From a checkpoint of a small transformer trained on Wikipedia: 0.972M parameters.
Each number is 128 + 24 x the weight over its row's rms, rounded and kept within 0 to 255. Layers, rows and columns count from 0. Numbers have three digits each. The size before them is the row's rms in percent of the matrix's.

# layer 4 MLP down (transposed), 256x64, rms 0.132, rows 0-49, columns 0-63
100:140137182104110111126076141114127108106144144127132112080170110168141159133179148147145151118106157136102153111162151141143123129140092142112122145112096154109101126161147100085123093126147115
106:168123139112130109156115160120167128138155085117140150104136158141110108166134149095109124154114172115111104170077135125151152095138110096152132113099091145149081114121131127108136104089128160
112:110173126150130160105121139110128156180142145137114089139126111104105108096089116144147104138116128174124104143144162183091159099171151108134168129149140128166142114145118138115113132124154091
104:125108144100086117167094153145124114153149100124127094132158111175119102153145155107163160126126147135124142129108138117114114090116147156126118086134117142123202130131101129132180169126156146
094:104134181115082092125159146183167173136100124120122127105120136117147089122104105136119094087116115118144103138158139134124133092131136113149118137126114129102155128104096119096106121083148080
092:096118171126119147118162151115142109088128126151166168114084120159121127156161126163089117099135106138127109104100165103108078102125091140151116108125129147086164116162144115126123096129114117
098:111130136111101176149116127094162125131110175102100162132059134115143177099122153123142126111105133140142095116080124121125125123102128100102095092136098123124108150130116162106113127134079124
099:138136110119117103123088119107127155163134145126125103162181169120094112094105150161140138132120131124129088092124144176136157139105120122148159146185117134117113144136132146167132132092181156
083:152145134128162114108108130147155098155162140142137129131193079145145165147135118118152132124091138101124140137132100105171138182087152158134161100100102121124098130102163145120124112162132133
077:157141094125129128121108123151142096190116098129115128138124139114138122101134128085153105143119200130152116115172141109080180133128111150145133145082147139095107135134163165122112136120135106
108:147098122127152138155092118127108120135105113113122139106133137133131133171105089091085108120126136105096162062129102108150089126143149144140140124123150169096090161107120150127116190102134137
093:103107079098141174156089178141106099117158123122128131126124116125115138103086108129134109117134109091099100127108109139129124105140165106086125128124122147144135147088088140164150147077106157
087:142138101092121158126171126151134119100124132092089155181099140129123098185148124117123128117099092114139121127101143161148139165134143094139123132133111156127111073120092143136098099086149142
087:152160085169155139116128116159115128121120143103092089146105109129140157135113147117083123092170098100153145151093138104142133090113097146092108129151104124124127066130108118091104142128128114
103:116140156107128156123096118128100130109140063133112106119117106135151114124129070153144097107140166138116138121151132102177150158096155184153120144146148144136177133148109143155157116121100114
109:090122118110140098108080105122123139132119194119088135151176099159140118130090118109132123119148147112094125160093144137080116132159132101141141138129129120101149112093131139073115099112140103
091:091113127180167124169128129089126117140127085144129116088122141113158173157157151120133150153111143128116139068138105102153137120110132146130144177091131124164139149113112106114141111170136111
104:170101181110092139104129101151102153118132152113097132138088130107081092126102146142135158158099117163166155134139124142106139109095152138106141093145126107106121117154144161123134150093154095
102:135154112123141097127116092131118112102204105174149130156164124113145125165137154115120127074151137133127145110136101103168115173118116101164155090126114124135133120132175139119163142144123135
107:128135111116151132142113102137133064138096122146154150115109109080143111125081131154148097138134206117136096140107129098097121116127130159095092108118120125105104134133082155142128142163114142
101:142123146150145110118145148103098125117150151166123107120148133113174149068176102075113140142102095115115120175142127124108146162127137132179143110163148146125109119088093159140131136147137124
083:143098121184134130096123117116141120156158080183097117120122123177115102123152116125139101124135112103117173162156124145098131157151109108122113120092126117082130156177138104106143110116107110
087:101123121104150137136180123118064137125132114104133114139102104093139109134168120119117120114167117123134104134116122146131128099177134153115104158153147159100088138153134057128111123086151106
125:100131095126166118119088137092133108137157146148150119097102109121161184145136157124161150126165119087081132101103104123142162124119109084121103139097164114162124151150113124105130107157121141
126:123144108102139152126140125141099157118119073137165124132112143127099097143142146161087126119131175140132107128125109103057123145120148134165136156147131103130193123099145121099126145145175116
108:101116139129112102105119129137181130111160103116106101155164129154110126096084170114154154107125091155135124128170161157115139163176130131108156145164133139130157093135102156108088135117128136
088:160135112151156157142134085139137109135125105077118100159066159146138159100126151112135116151121139132124145136130130074170138113119138106102124151108086113146147155161133112116149091176143116
095:172130108144127144152159083158144102088099106075137110128137157160099109144136116157141151120109097153108132112092112097101112117147148111137125120125139087139130159086193141112121130131149120
085:141127116096127111111138154150179140120181160130124132130115123155111163114150148170147152140105130091148150113149166147170101137129127163141134091142099115133108130113138155082148145136168183
088:096108110130121156095119151139131118135147124110172123176135115103100154086167124133153122206123137093144155142129119131119151123139156154120152141156113153112119098137145106108139080178139130
083:124127099156107097069142086111149099113113131102085134125198125124102172135143142117142132122147110143121135112118079108127112094118088109137127147128101163143170126154115129086130110136145117
108:150110097153097117096123107160151131147156107117146092089141114112117149159114132144139138094146122093158070095111110116138090147134142110137130126073086136132085145144105166145162127119110133
107:110132068122093149057107123132125137105111135126115115142167115145135161131119076092110125128131130136128126127107103118133085170098144156125110129109117100084135160121119108188112128153135122
107:142147121106114111107127172111115170147103165132141142150153126084127102099145163136180155180138152115148155134103155148133096084106102161104157151119114105132131100153144146112136147123115098
086:118188117068134130135144117209132136132105153106143137099135128103153101148099095084142108111116130107147105157122146125116128140136128096141133133149135154079130141119137087128129098114137092
083:107144115094155115174123125174139133105130134128152134103102121161122147158153110102096107119148172132099151121153173159098152132139162087108120110076142125103158147122118137093139114151134086
106:119105093137110094151144175137149104106174107138149098113148141115131153146145146107147107090100121123121144133128106134125087152130055159120113125113101110118131108114135139169156113085118174
096:123113112124225141144068140120154088112112136107117114145127108124099107113156143125145142138160144130109101109142153138141142158108172119136131135144108110105095137076139122103117135126159152
089:090107098165102128115115061082145117133146137155102118119066126157158152136148144143171145148149164105146125158123142124083146117151124108138125133126129112108105125160125109092118113158150134
102:120140105163132124151114110124097129122102087134138119123099162099125080147131128189121091120152124117124138117124163103147148119177111107186135169146157110144140135133150118102098152077119116
097:130119139176138126138127135123118076115117162098146118097134097091099159107130120103097179139135096109132098144112120135100138125174097104100128145124128151131090143108163092114077117130167113
084:133121102123121143147179186144135102163145136072132175102171126141133140082113136143124114137123176115148157103119118106133087114096102142148132144120105129153112094146126127140107103124087147
094:124142111104180099131170108123090122168127102120117141094147128125110118118140139063124133121114148142109154119154114094122137087134179127133077127151146169123142156148108093126126108159110097
106:121113079148123149128129158115154137134135113115101096097081138123158127119076103141126128134122088131142158120131105133147117132140121083129060108113086127153100168117065136112145110125109136
093:133109135136098123082134132132135142160096106131160118159187121132125111090171122126136128130112122145084139141117116144131139114126121172149130209157117095131151117148117102141142172087110108
081:096137104154122166130149185135095109112109143123128121108142124097110101119127107125129128119153079161113110122153108104131114105132130171149127162166086141081160085111153135173147108134159118
078:122166126087119144098137103103161087161122107124134128121096164118125150137152155129130162122113162129123140100127139123122146158102160120116046098097125126103116128155167143103129131153105173
090:125147115149148120104114127108154142173122155168134143156169111106126141106153110120145112160140142098098109148130117146132144142147087118184107148139120099135069089143144121126074088142152113
024:094139123086130136155133162143119127130164140132145116155169132086111131092129109129159128130150134136148146094176142172151131150117129177133134159161109116166108151160120126094107151075151107
093:115126088153154082092157153135126141120157157158167150151166105135135165139128132088119140164158131147111138145177106131134179135143149120136120105129127131142080086141139105118169150134151141
# layer 4 MLP up, 256x64, rms 0.139, rows 1-50, columns 0-63
112:104096112144123138104128140151139098131168176128123153138115090125139110101134128114098163098144098095128134108117104133187120085136140061090116139131126104122110173095134119146102143160116123
120:160130085114154166181102123167131091144106129147120136118089113107123125113110095128153099136139199128176091123160133125124127137145124121129159112131153147153150162124109126095125138088135150
110:102145137130140142138095143150125119122127082148198125140155133146149173149158143189131130158153139115115120136080124088120106065127121116131103113118154145129162144142111133110108151139154112
102:143103147155123137122098126112129111116181091147101168140134111129119160157174112095102110153117111150089126126095134139190125104118130111104153163145132129138114142126184135188136137129119127
105:114131083144111115145095119148097137115142142115142128178171136096092123128114132107148139133114123096110147124145146120160153133158076099086129092129190130120086166109120132162111120149121102
109:155143112140136169141131104105121159124123125118128151113116087152137139099090125150119126139153149134150064154155116131106188124117131123131147122158150151189088091141113123095120128112093167
104:152117131135141121113124182120095105115151153148107128165151113112169101146118169146165085125135109116167147075125109111149126141105143134182160112111136139125094128104093140164112103155147122
096:096146103135129173129148117121093119174099122158143142138132143160108122124188105169144156139154102191165131127159086134093127112133141142109110106142109124122108125121098128105121135127133180
088:107110166099129131089147132125099136117179164142135174168119125098135160154108118136106145095132135118113141124117103126139098092117162106130114096152131078129175092114079163117105125136136119
113:140133152142115084129116169137116162141135119171111144157141143112075138106168185131170127105156160119158129160111151124141105144129099084102133138125114107136124160115070135121139099117109132
094:164102142193103095078133116147133174133126103130146130096148107162169130128140122105134132113116120135136107154136143104154136150110098160156157137120151112101113097164158117111149085137149091
075:105140103114111132131125139102123141178154059155086152100099172110097090122115137144157147126129171131110075121113145120121155136097135136163099134114114112166123102116116104128115156112145142
081:107120151096096120102129136124143133197131106091121132085087150094109125116098142083164133151091137134110096150186121131120130122105125148087127155162127120120119122097126090135126099136104122
108:149111106120160168129146139143139139147149138152122127103117140146118134170161113089090150171158144106152118123087092127144092101158124061118112139127153131150131124100140117096141149186141144
104:094100156138096138121151156119137126181098086095133141108135127122111098093135097125107126126136134101133131123118069070084136125114119141159107139097152132122112096101141134091171131152155114
094:143126143097121124104107181160145174115139170135139128140135141130097089148158157134094158109123137131135159165122141168123099109122131081154137115168135136092140169104141109138133150181112134
094:132101155133104115136157137144111080099101090141099140141152118107198126142141132137110106102079134112149097118115082117162146133128129132124131141109148106107124097130144175112184107118162141
097:149092153157111130145123136127122084111128154108089098136110134111151153135150182183127106123137118113144112176135103147177163127084125092106150143144100124116119158156114132126152097156150137
097:092075140138139142106125152115125149131164124164157106111101101133143156122133151104155144119127109124138118068135129139142151140145154097067104151133160102134124134123177099112154147151118077
112:082154115118119126146178127128123170124139117148087154130114114091137126194078139120153138129157126130121127121149102149112104141116172171102140142092145127155110108122119101133117159104121079
083:123130144085134126161130098161146104105091125136138140100167094118089131128144146142127131132156140122118158137138146094174112160108138128080111102134168129175080117110135111073088132123126144
097:118109128140062132119133138175084167132144110137125117096148144134124115116122082154155119142100148114064101130114096135182178160123137141143148115111140144134127135097131134125109159107099131
127:138102138154132089110155103120142134065141110135095160146077117129152161174094124122165135163112132089137099128154106098137144125104105128144118125099135131123113121137110106071113141170133115
116:120104122152101136118141125067174130125118132094130162140108141136166121091108113100099120152117107103108126137130106080183147112113082133114125119124162137116157157153123123095088139144169106
101:146109116154100136109143131115095097156094142140133098137115121159127120132125130134110163159125114091129156158138114141159086155110141115118137112149143064104146152115108089167161113169090081
086:095131135068116139120110128096152164152161145147170140145150116102127114167142157157137118177139119134140102111140083125130145119150124112175128112173144149142076125123127118099118128170097142
094:126118174162114081102092168136171174137139152138088160124119147119134116156108151126145134119174151117179130131121137124143122126095087176114118105128118136096154113141141130091097124108145121
082:119103085143131149160122118110119175156101146144135088084145128128095121141102103099115114125127156149188141128137127136095135123115119097124173165121105130078152160129132068121144124140132109
080:136149158142150093109129143126123142154121115130098072114144149117119135159132139125144131137137097153206128151122091164118113172157136087122131154129180113098095119105121098091129155122136146
094:121129150070089157136116143134132160140156092114107131127092109128101107123123100148084116118148149162124109162155125114125109168113129141126160119123173148085100163141148118145103135103078158
130:125088128129130151142156156108106094077124134107060116114097112126125154140094119144114110087173116116132100130159117130129141161083136110144137134149123105120102122123110169167144118148096168
126:147117125102141148148079102156165113112108087135103130101104127095097145122104131135125138131083139098121124137104136113169099106132145124094094136079156141167152143104069106118148159128111123
115:124096159106107093166134089111119096082147103156121111124153146114119117098145131120135110117136144085207140113122108089132137145106150117104134100126110127138112121101126159168166105146096141
083:149123148179107089136104149099108126124185146126127122111143136135159147155132115139124119120144107171114163084104113200148134096104149103144105154123151097139117143122161157106161111128131129
094:122118149098108177055151138158132140142146131165122149153151130121084107105106124112094177128117130147163096098123127158147110143141099098132109134163176118145129124137112124145089155125119113
108:082142078155114140133139140118101157154152152158129121130112147136091172142115124132132131100115122155140135145149137114144134125105133137091189135163141130121151175112127126098150171128089068
098:133098128183134116129148124102132166147138163139118159164120103154145117133090108137149104127135103155138142137107136140094149122110152124088114090111119158119115146135065123149089127091069149
094:164125100111137133202141146109164151138108101094171140096128139092094139113089090159131161132119114131157122149141123130128092142112098136133141083124145152143081123136121100142111154101131142
119:160118125145152144161110164125127118109151114096128159157138132133129171150112134118123120142131105088123144135076136119158110065142104092081101108106122142150101142105128126175151179122105141
108:129149143133101112126106108116136163128137110134086116141141126130172139122141195109122141111131133144157084158144133133166133144075139142106093136121124111144063117142181104161160115140135155
096:141125129141139129109075103127146186124110107164114103137048092131120086150115115143145120117163116124136090176138114130166140153118111125132157112119132141106126114132146116117136181136148160
104:204115106096159155137123127110149105088133114120116117122129101123160116169100151118126110121119128116160134139146144063174130098121116149123142129093154138139104088139141149143141099178132125
115:105115133122120133143175112099137143105128127136122165081085127162155175162115156100105094166111111141140123133156143104118128115116154069110139139126160111144106136095131169177107144115137119
097:143132077133102124173132154098150125088120129144128137127163133114151153119123093117095113082157118111131153099095111104145115100156116165141151129110078120137088167135117151154125159176118137
082:165130146141110147168103120149110154157169131176127121108096159162162110158141122163128168124120127156110111113138144122159137161110187123107148140110173164137111113126157128147098119149114151
087:083104124122145082145094141103126159128141161166145147094080098120154103107094128115126116148135118143125073120117119138109103096117135146103142156182102140145135147112136116121115114127160074
107:135167095144119136181147121136149103136110142125108125150089137101122121156094088139151103146130151144166155133159125128114107158136130136091142085127132146107115123155094086102157181145096163
030:157121138159123154083114124102129141113108136146084138126114126167140109154133129133117125146130125117097123180060131098103129096137146066118113127104143128130151110128163142168159126143117181
102:092096136166125197128134106138115082129132117085129137144084129157118088146100105133112104119157162147155120117133133158090149119112113103090162139132146155103117144154093130165120129116116138
093:167119143130091187131133133127152136149171147109108129137126115145085154110148137110096126127153083118120125117124114157125135110127127122114079134133166139191122155086116102107120155091087151